Each number is 128 + 24 x the weight over its row's rms, rounded and kept within 0 to 255. Layers, rows and columns count from 0. Numbers have three digits each. The size before them is the row's rms in percent of the matrix's.

# layer 10 attention query, 128x160, rms 0.179, rows 43-56,107-120, columns 0-159
069:125116130148126132132112102105111152145101102151086158153117142088113146146108092138117107117126117108139139063135111097114144111143104146130156134108127123142079108138121132093093091197140164116159132147090119098103101110139081148114144120154130098134159097112145140138117106084109128107132107146160164123144120147128084133144088083133118109090119151140168110142093094089123122129141098150164092076123118109133076133148132136148133120184148117148129112143165151079141133099133120
076:162143176138090104129152123084118082118121086113126141076099125113116154120106141108132110124128138164100166135148175124146138141138157128103168156092121148173099119124138164136111098123090131144158130166133131128144070103071145098137146150113143137099156165186134143143140106120118156132099128153133146148122125087143124142107109116100123158128093093088105137135099125153117138145108128146134127091170118082097122167132152164126136170142118161118101149109117145146098158110139148
075:103104148157142099143133083136101118198086126139098129152150107104090121075145108117121134144136112101093117118125105138129169152127153153145107139106115079095119112127116126111149151148139121133152098130104122084095096135128123161142096132175170087100114118132171139143087162144156150132136122128148122130136137119118125121173128074181149129116162123156167138079128123150139143124149125136132127117109095146140097136133078102128134147162127117121154099137124135078143194147147151
076:103129103076077148108133135111104114105149138128169130120096143164139147149113140104122130113139088141127137189111135142188148143140121157100080139132152132110110159096127153149116130125126117125178114152136116146101132117098108089118097149106138192118121169152136101137133111118148159128093147118138119142088132129137174098091138142114121147177125094097098121116143139158122095165139135139072144159151169128085144130127178188119113147117107164136134149140132135123130162122112121
075:110155154108084103150146164137158129154123147116104123155144103096114164110178167124113110121144120118130146127135139124115120148146130136137133106121115123154158100116102115139103099115144120145112141137130094131106110164106146145133131118130113149112105127126073065135089122160166136123110172128146119108123111112090094121100088160148145156155149171109112164133140151129162123100082068111151169145129134150092109075134137113109082162152171125111130116121114139069137149150122071
076:118135148123110146123135137084116151146088112111105182154098157092093116128139130113109107125099142122140102067136063097144131096101127157133160125095084118128134090121144122153093089163127178112104145103114104110145103143123106133107128120157138119143129121115138175104127121096079116109111137181123113119140132157126097132136086149153150127141098142140190148152076150089110141140098153105156105106122134112124114138151128084171148134163144091133112098142134099123101124113127141
126:080153114096151144144133145150146155145136163147080123141117120147122118128147114128100089127118113131150136102088110100096110122152116118125143094136107102136073168126175106157126169107128156107140134122113159120147143131121114155110114149124099120099126117136114110140115159178107146129142133107147177141132068141142093121136109132164141159160114122164140154195140136111115136127099084131174121125121096116125127118139082141125095098116160065124082135072134153111169124106117099
152:105128087125156112130127109123122127133137136153110114119135124136114142154162122117115123108118108104138089101089122110096138121191140127125135086107136103164094159133161115135139163132099173124127142134108147113129121152113111138096127126139127125148120124109122082149115157132132140132149122104163167137171088145147087163138129097154122139148093141146158148164148149084096147136082103170142102102115098099128141133115095117096054114104144085114084127087140178102186113089115136
106:175112190132091139083091145140119107120124128080129150148153185136141148138140117144154127135104147173120153128159129138129103127088150115126105162141126167147163111140042135153139123125120141130113117105118112136161124141141167137169124126131166112125153140148126119131130121142119124164098108133101083129133141115153128106106109168093120120156105126114099140115110150141144110102151142125133172103096158125100137122134149083131134160117112180101174087161113121164102112162138080
141:126130115108119115149126076145139124131135100158109128145120113104125105125112152072115089154133127122146129120121145075094127141153149143137142146134130119140091117099138126157111113123118135126111145142125128106130107149121130145132151143118099108130081125196093162097106161175123138149122200138151110130125113103119147123145161125180165133129094165120155179161198116114069112151089073107130129161141134108090131119148097167072130115132146091149123129108105119118136123120129146
134:187111198150118117109106170154110089117119105097156146115150162135128092105117115144172134126126142165115164143175154134101139142074139135129129147124124138108177105142099132125119079125112135132118114121148104104139145091133147134184121121122160122098189153150140133121146128136119112172130110158111125107109157108142139080115156162120119104096118096104086136098101123138174119124145138110103154107127161112128109150127134094155144152134119167088164131165148125121110157157138114
082:188140123155091130098110149128115102101115142116139175094125126112157140093148117128134156129130106154149100129088126145106108143151121136112125113119119147115104129145162109122124117126089140110126103185152122094098121123099141150119128119117094075128139132116122161150154145073157157080097160142135151103147103133149108148150127133090095150125132120109100128106161083128113121158142092171086125116100102138096089142140139175062170157161112124110125166146138161110120126155097114
119:094128110105113162124130089089134146130132163137105139139158129146179134156135134123135092120151100153146131135076132094116115120107117139102122133133092131140098121124090129173088173127127137151125150094147137103166157155139113122076126156117139084103121117148131137111118116163105139132144148150136171140172111167158110114115113147143161169146137134120145093142135161150083123111126128138171167128109126148059180095163133140127116109121103057141134116119171087116121120145123108
126:171127157134114115107120139124109108146124152097138129114140148094165122115106115144138093136127121188102171170126151086167146140072116127132130171100138184130176094144079143136125125117093111134107127147145102100144130117110139151165115136132155101095154163142135145127169128101110115145115153162135128118146163112138126123092157166109121151124125123096118113066128137184117144114179136126124170109131171159105115110144127147126136167160112128161182135135142113143096129161141141
074:092090137161176145146146116136197127167139126115091132132166131114093118120125095132133094113130151140153121079151124121097123061094110124150140105105121124155091119129118141131120094102119159102104132148108103157160099138145099155146147134158153120136164115099172108114148109115111157131143102134162105144138160128118082113126102144144151152116090100100126107119126137097119180096106153126136125097121139120160157097172109083169146143168163139120134113131159156127101131133159141
096:168103128132161108095113126140135087100142093140119118094104173107106123144108119134143134107153125176108137154173128144141091134112121038115165153119181151098140124146152170180135127129108149162131129114130085134166133147122165128178109120130146106196186125178154111104146138147104119145135086100145096145116122095135146166110149131142134154121130108130120121156138131129076147136112127141112115119144128112162141122088119114116127115142142096145102133123108160150142113113124122
080:123109098139121154108074148117098164117076136158122151103128101105181090126168094140086142148170102113131141134105142126125133171102136113122144148131145117102101146127122132113160121096108145092160115141134185076091118124134158172134138150162114091132115145137131113130147182137148133121134141121097164118129122132136103145179144126111189142129136139163126147108139122146135100119164096116133133138095087159177089170155111096113119140118151110105140116090125095104130138159133137
081:118115090116097131101154150142101129077172129114178098100114117139190131129140119127092144125111118142151130181135110122124099139118153133137121171117147123125144149168125118147127172113172121133152141138129125136154111093106157131143115160128154169105145157134143152118159149107112106124119115140095110146093145111177189144111108118141123124151170099129122127124166138104155098144153114139067134133131126153137170162107127143081139113093094119095149181128093141169120121131096169
088:094118115092174141141105104127131105137142135124089087168128125110129105099158182116157094133136146105089106102128108146105168092116173146159160136111112141123123105137103164116067124103124129142085094137126154149139132162113084162111129098148126128127156109084102122152142093146164120104134111131135122125133126180109090084101107122170130123146159159124131118141119094140158163098109145134131148144086155152155136106162091136127142149189137094147119118136113137115116146140144097
070:149103138126160132145164121159155139169147130133123143166138152107101130152113108134129116113135134145150120095178109121129104083064081141127123100144106147104119083144137177105124116161092134158140108118128121163173137152124108138131146101141146101095183129063146149148131137102170138123130114161135153115140168130116123126074099166119129116134120127123127161103074121128125118098144114121107128103084143103116141110161120096143136123116102159129129117113135143090053160124150149
102:077155125119136133138124075138144134154116156131126144118139078156091129095125161120101142152116165090105114082145106144085170112173138164122099111112126153151143112143153151072130093153149101152095160182093136113128135138140120103121180133109080135114095120100099099142081128105132120104158119118114113123132112161128098106161128143160145119143129139131161137128145146083119126114103135100126121114128099136084147161133123140128173156130142095157108131117100118119177171120133101
172:164141172137099093101139125093145110093126141085160169133120157144153119135128129120158124113126124155102161133172108148135157147134083090133128165087115149128146096168072152138147131125144103146126120132158078152122089133112118150165131082113133130117147154132148110118132082108141161108095094099115118134124142153141137073102157122089155150130131096119094120145081133134135139107162147122128172122128154127135100145094141146133151141113125165100147142135159131132064135145170095
108:122116119129147129178124095100145140129144129129105151129134121148111134147113141099107110126127117097145088086100139130139186112140152179139160109100099102098124128125127141119093136131117117168114131136110114146132130126117076140095133126124105135111155129076140143126094124093141099118160164132138116118136127168072093107084098157164118088116131153110106108174186143107172163085110169119162092124106140143095162116152114117122125119123123100143079146139126131092112083155168109
129:187138166146121143117114157127134097103142140133159160147122144154124163117158110145131130088138124173135135138151133094127108127100143126091158184113117135116149096135109146160125172125137136137157143121145089182142121121090118096161106128120140113138194149141138113127114092152120167140117117116124133143123148122141157108058117129108143131141153104132103108162092136134120141139130139149123154116169201088122122129115145163158145136139122189090149160140150128147085152094151100
108:105116182122083081110141098134135143113123122109159148103161132153098104149088144051154134109073109099122143107114113106104172140172145165162149109082112118140112147129127107115112134113151113137093144154121078105085104101111149168108113116113127156131161139139103122115107108145161109115134154123137139091151099142119113147132101119181092122161129131145152107137136142125171102131168117140166182148132114123157139110106148146100088122104147101107118143115130155112117112128114134
073:113083140125119119107115144132143123116144115142092141071055144149138143174093111148106116142141145135148136112153118159119082107118114126110128122086109145100130132162150128154145112148127108168111120150166094122141157085103113093112104159155148143100110111135128116118165157132091193147116110100106151129086166117175118115108122125156148129148090139124131126095098094135088112148116139113110133114150135109145145123094086138086146095116133098085127157096145156139140101123078155
093:109121136106174152144093114148124140135173132122122161160138124154131134136128134143116131084161159096134080087107103126136158128128139176091142149123107140122127105162088160090119144113099122149127121152130149153134147117148087120131138119141131161105170161107166125158116099127138122149110138151110102152151113164091097110093131146124103111121178149103124107151130143120177136102086119120139125118098150142077150138151139150162202178132131121152082140127143127110093160126156087
162:127105131134176140088139143111135109064150095099137151127167110164125178129143116140121104124152112118140098100104140175143130120138152127088101138115125118077126101147091117099119143122100154169142114133147119133140103107144093099137127106153108126137141145126170132099108097136106126095109161141133120145142124150097108116133129082105133117147168134089103131176150135103167118137070150132125081173130164156089154150125149165148173137151125148131143119139078128091125111130112083
# layer 10 attention key, 64x160, rms 0.151, rows 43-55, columns 0-159
094:142099127136174124111116145114120129087108145134080166096134135057163171102135097164113143091128156165126180078150138138149132140111114098129120125156128136152160116140134114150117117118103121144152116133101145104107110117109116126141090094165138104157142138149107112154141115148068112121111096108121161152127098114151077148106145088132151154165129106147096134138135127123109124104127047125154156101129084089149093152126138109147178116122114113118114105121123159101139142128126125
097:153178158114115141112153143113138084105147124088148135112138130115172190126109139171142152144133142124123164163155140133145129131123117096149105156142166197137148125157151145165130142116117146176153125140081120117125184137141149145140107096162147133150117126085098129087160126142163097137123105157115119139143158120152148146112135150154125126133065104111151100152081096169124153123155112141136163111116106140129121085113134134132130139123113120124162137166157099147117092152157157
098:130108107157140126105125081131104131112121115137105150138135143107126156105093117107121110131117149141156128079134156105137161080143134104135114081183125121139140144169102118144131113118073098080095136127154119160135136110126100084135128091114076104132129089100086114099105141098107129132124131136151128087116145100158118102130152105127120131105114104116120118118105125132111116102106120111111101128144099100109095137131155142138168089111115146133139059170183142131154163053152126
104:102096132124101134137131117130141111128138133121185081124127119156130113139137145111126135151134102110135128247127159133147117127112150135132128128110150126120147138133119142109159121100159113142097146131145122142118134126120186122133126156069171157121123122108134151124124143121181113128147122136168114110148164129113192148151121137158103104084123116090160122146128128143127148152137161119100146171103130141141179084134122157073110125098135128122170152140107120159127095148114184
100:148130142156178146066140150143106116109072148149121129144132150094118127145133145137162104136116106159105109064110211100091137120136137181169141139118109112158114136124134081173100138103100159084158105141130102096133112143123129149132130160139151105122127140101166136139093106152092125126137157149093151126137099121148105171117130142166147111157124120124133106153135122123149111106122092100152179102116133143142127132121158119161094136112121104122101122144102122130180153114122127
097:151138140132128107119129151115108161086154104110095159087161139113140155137105112143152140101172117128093157038120145157104131122114144121107136146172109170122158124175134134178116151095117116170161142112140140122133115093125105119163117070157145118148141152113127100139122142159132140131121131093132146127102100131127078117098128092125137119163145098146049136122141122093143098115150096128135109099118140098127116162108168134142183122128122149110139134131122168143117127139102116
111:151116106089152116144144101131082130139074129099123149128113137094158107089123129107126139130103148136130120114136112092104120200122139142076133134126124134144087143102116133192106147115109156153129093124167189141116148102139166132118146118129103069124100142134109126105126143130111142106107147120093152125109095146103112133108138167118137103103106153138135095155126134115130055123117101117143101123135100121131097125095179134091125127112125061112131110099124124085123130123110079
107:110117136105142122129126143153130131120094116122090114126122153136147079120117117086078167148136118138110124115142136147124119149147144128140108128067138126076114142102163127138127144082107127121158131105156137128115152091167102119162109121154150159155094140097144111128127141094103175138114090110065119155088149155125135095113101137140134129106126138173109118094088102109118133167138127113090139195152135160146137147106113110114166103185077151142112111122143146154122113108083150
108:118135160097134111153137128100114108138118054124125144117088153169087127152109162159171070099124100156113124102144134149102121087118108170133131164119133125106132134112143135163111129105144185194147117157121093162155121081119120083137127118137153126119165166161140098116127115156131121111129118122123088135128129094115122144087109123150144123158128137176089155151137141148123112093097139148136148075149157131069121144105122128154119125127120122125104152129110146141104120164120146
123:139110154096081155073128140105137097114138149131159155146152153152123165164106132142136118135146139155171156138124174155127089164139135101107087132136101124165146140144099135114167163134123092161162140143135126144128094088106147123107117090120112147110131152145137112057107095174104168109094130115116083123120137121131120071107109105098104089121131139144081125102129118133111124144101117126133092109151112154111151125109129122148173111141161164105158121134145157163126136140141091
098:144144144099114106103147124127146151144136128155118137153081153143162117140135078122120147102147139149170130122097103155114128105103144123134080155117118120113113138135147136144124143170142154085186150078134132135143146122132168111145092109202116169108115135113124108112149120129128155142110143124109125163114153149174161114146115122073109100104100138182108122108087165158120144159165113116120139069151135147118137105105155104170126157155122130164121111171135118137092112113094131
085:134095128153138141124136124154122145130123141118133172107141108107141105149153137133155132129132117137109138108129106117164123151128128121156156136108157100129146135111101147157112124156113136170168126148107105075141121162097189124125089102170130068140101161108128123158131112177111132124076162141105138100132147091096116170144107133115107116151094092075170134132137116108109110167094069137145095070127145143111167082133128117114141158130136151166123159138118113121183132141115132
118:137115102069111111137152125150102141128173145158144140093111092123154099115141152135098115113125169170114151118098171091119127137144207114124077154127150109131118159133157087139171130146132140098110146158139121179102110133132119118144145093128097121110136156126126139128123135149125137110092147112109111175092102078164127180108130109143180100120140098133107103110145110104097101165156094098108170097141095134147124146151149135108137137152137131102122128114137115163110131118107123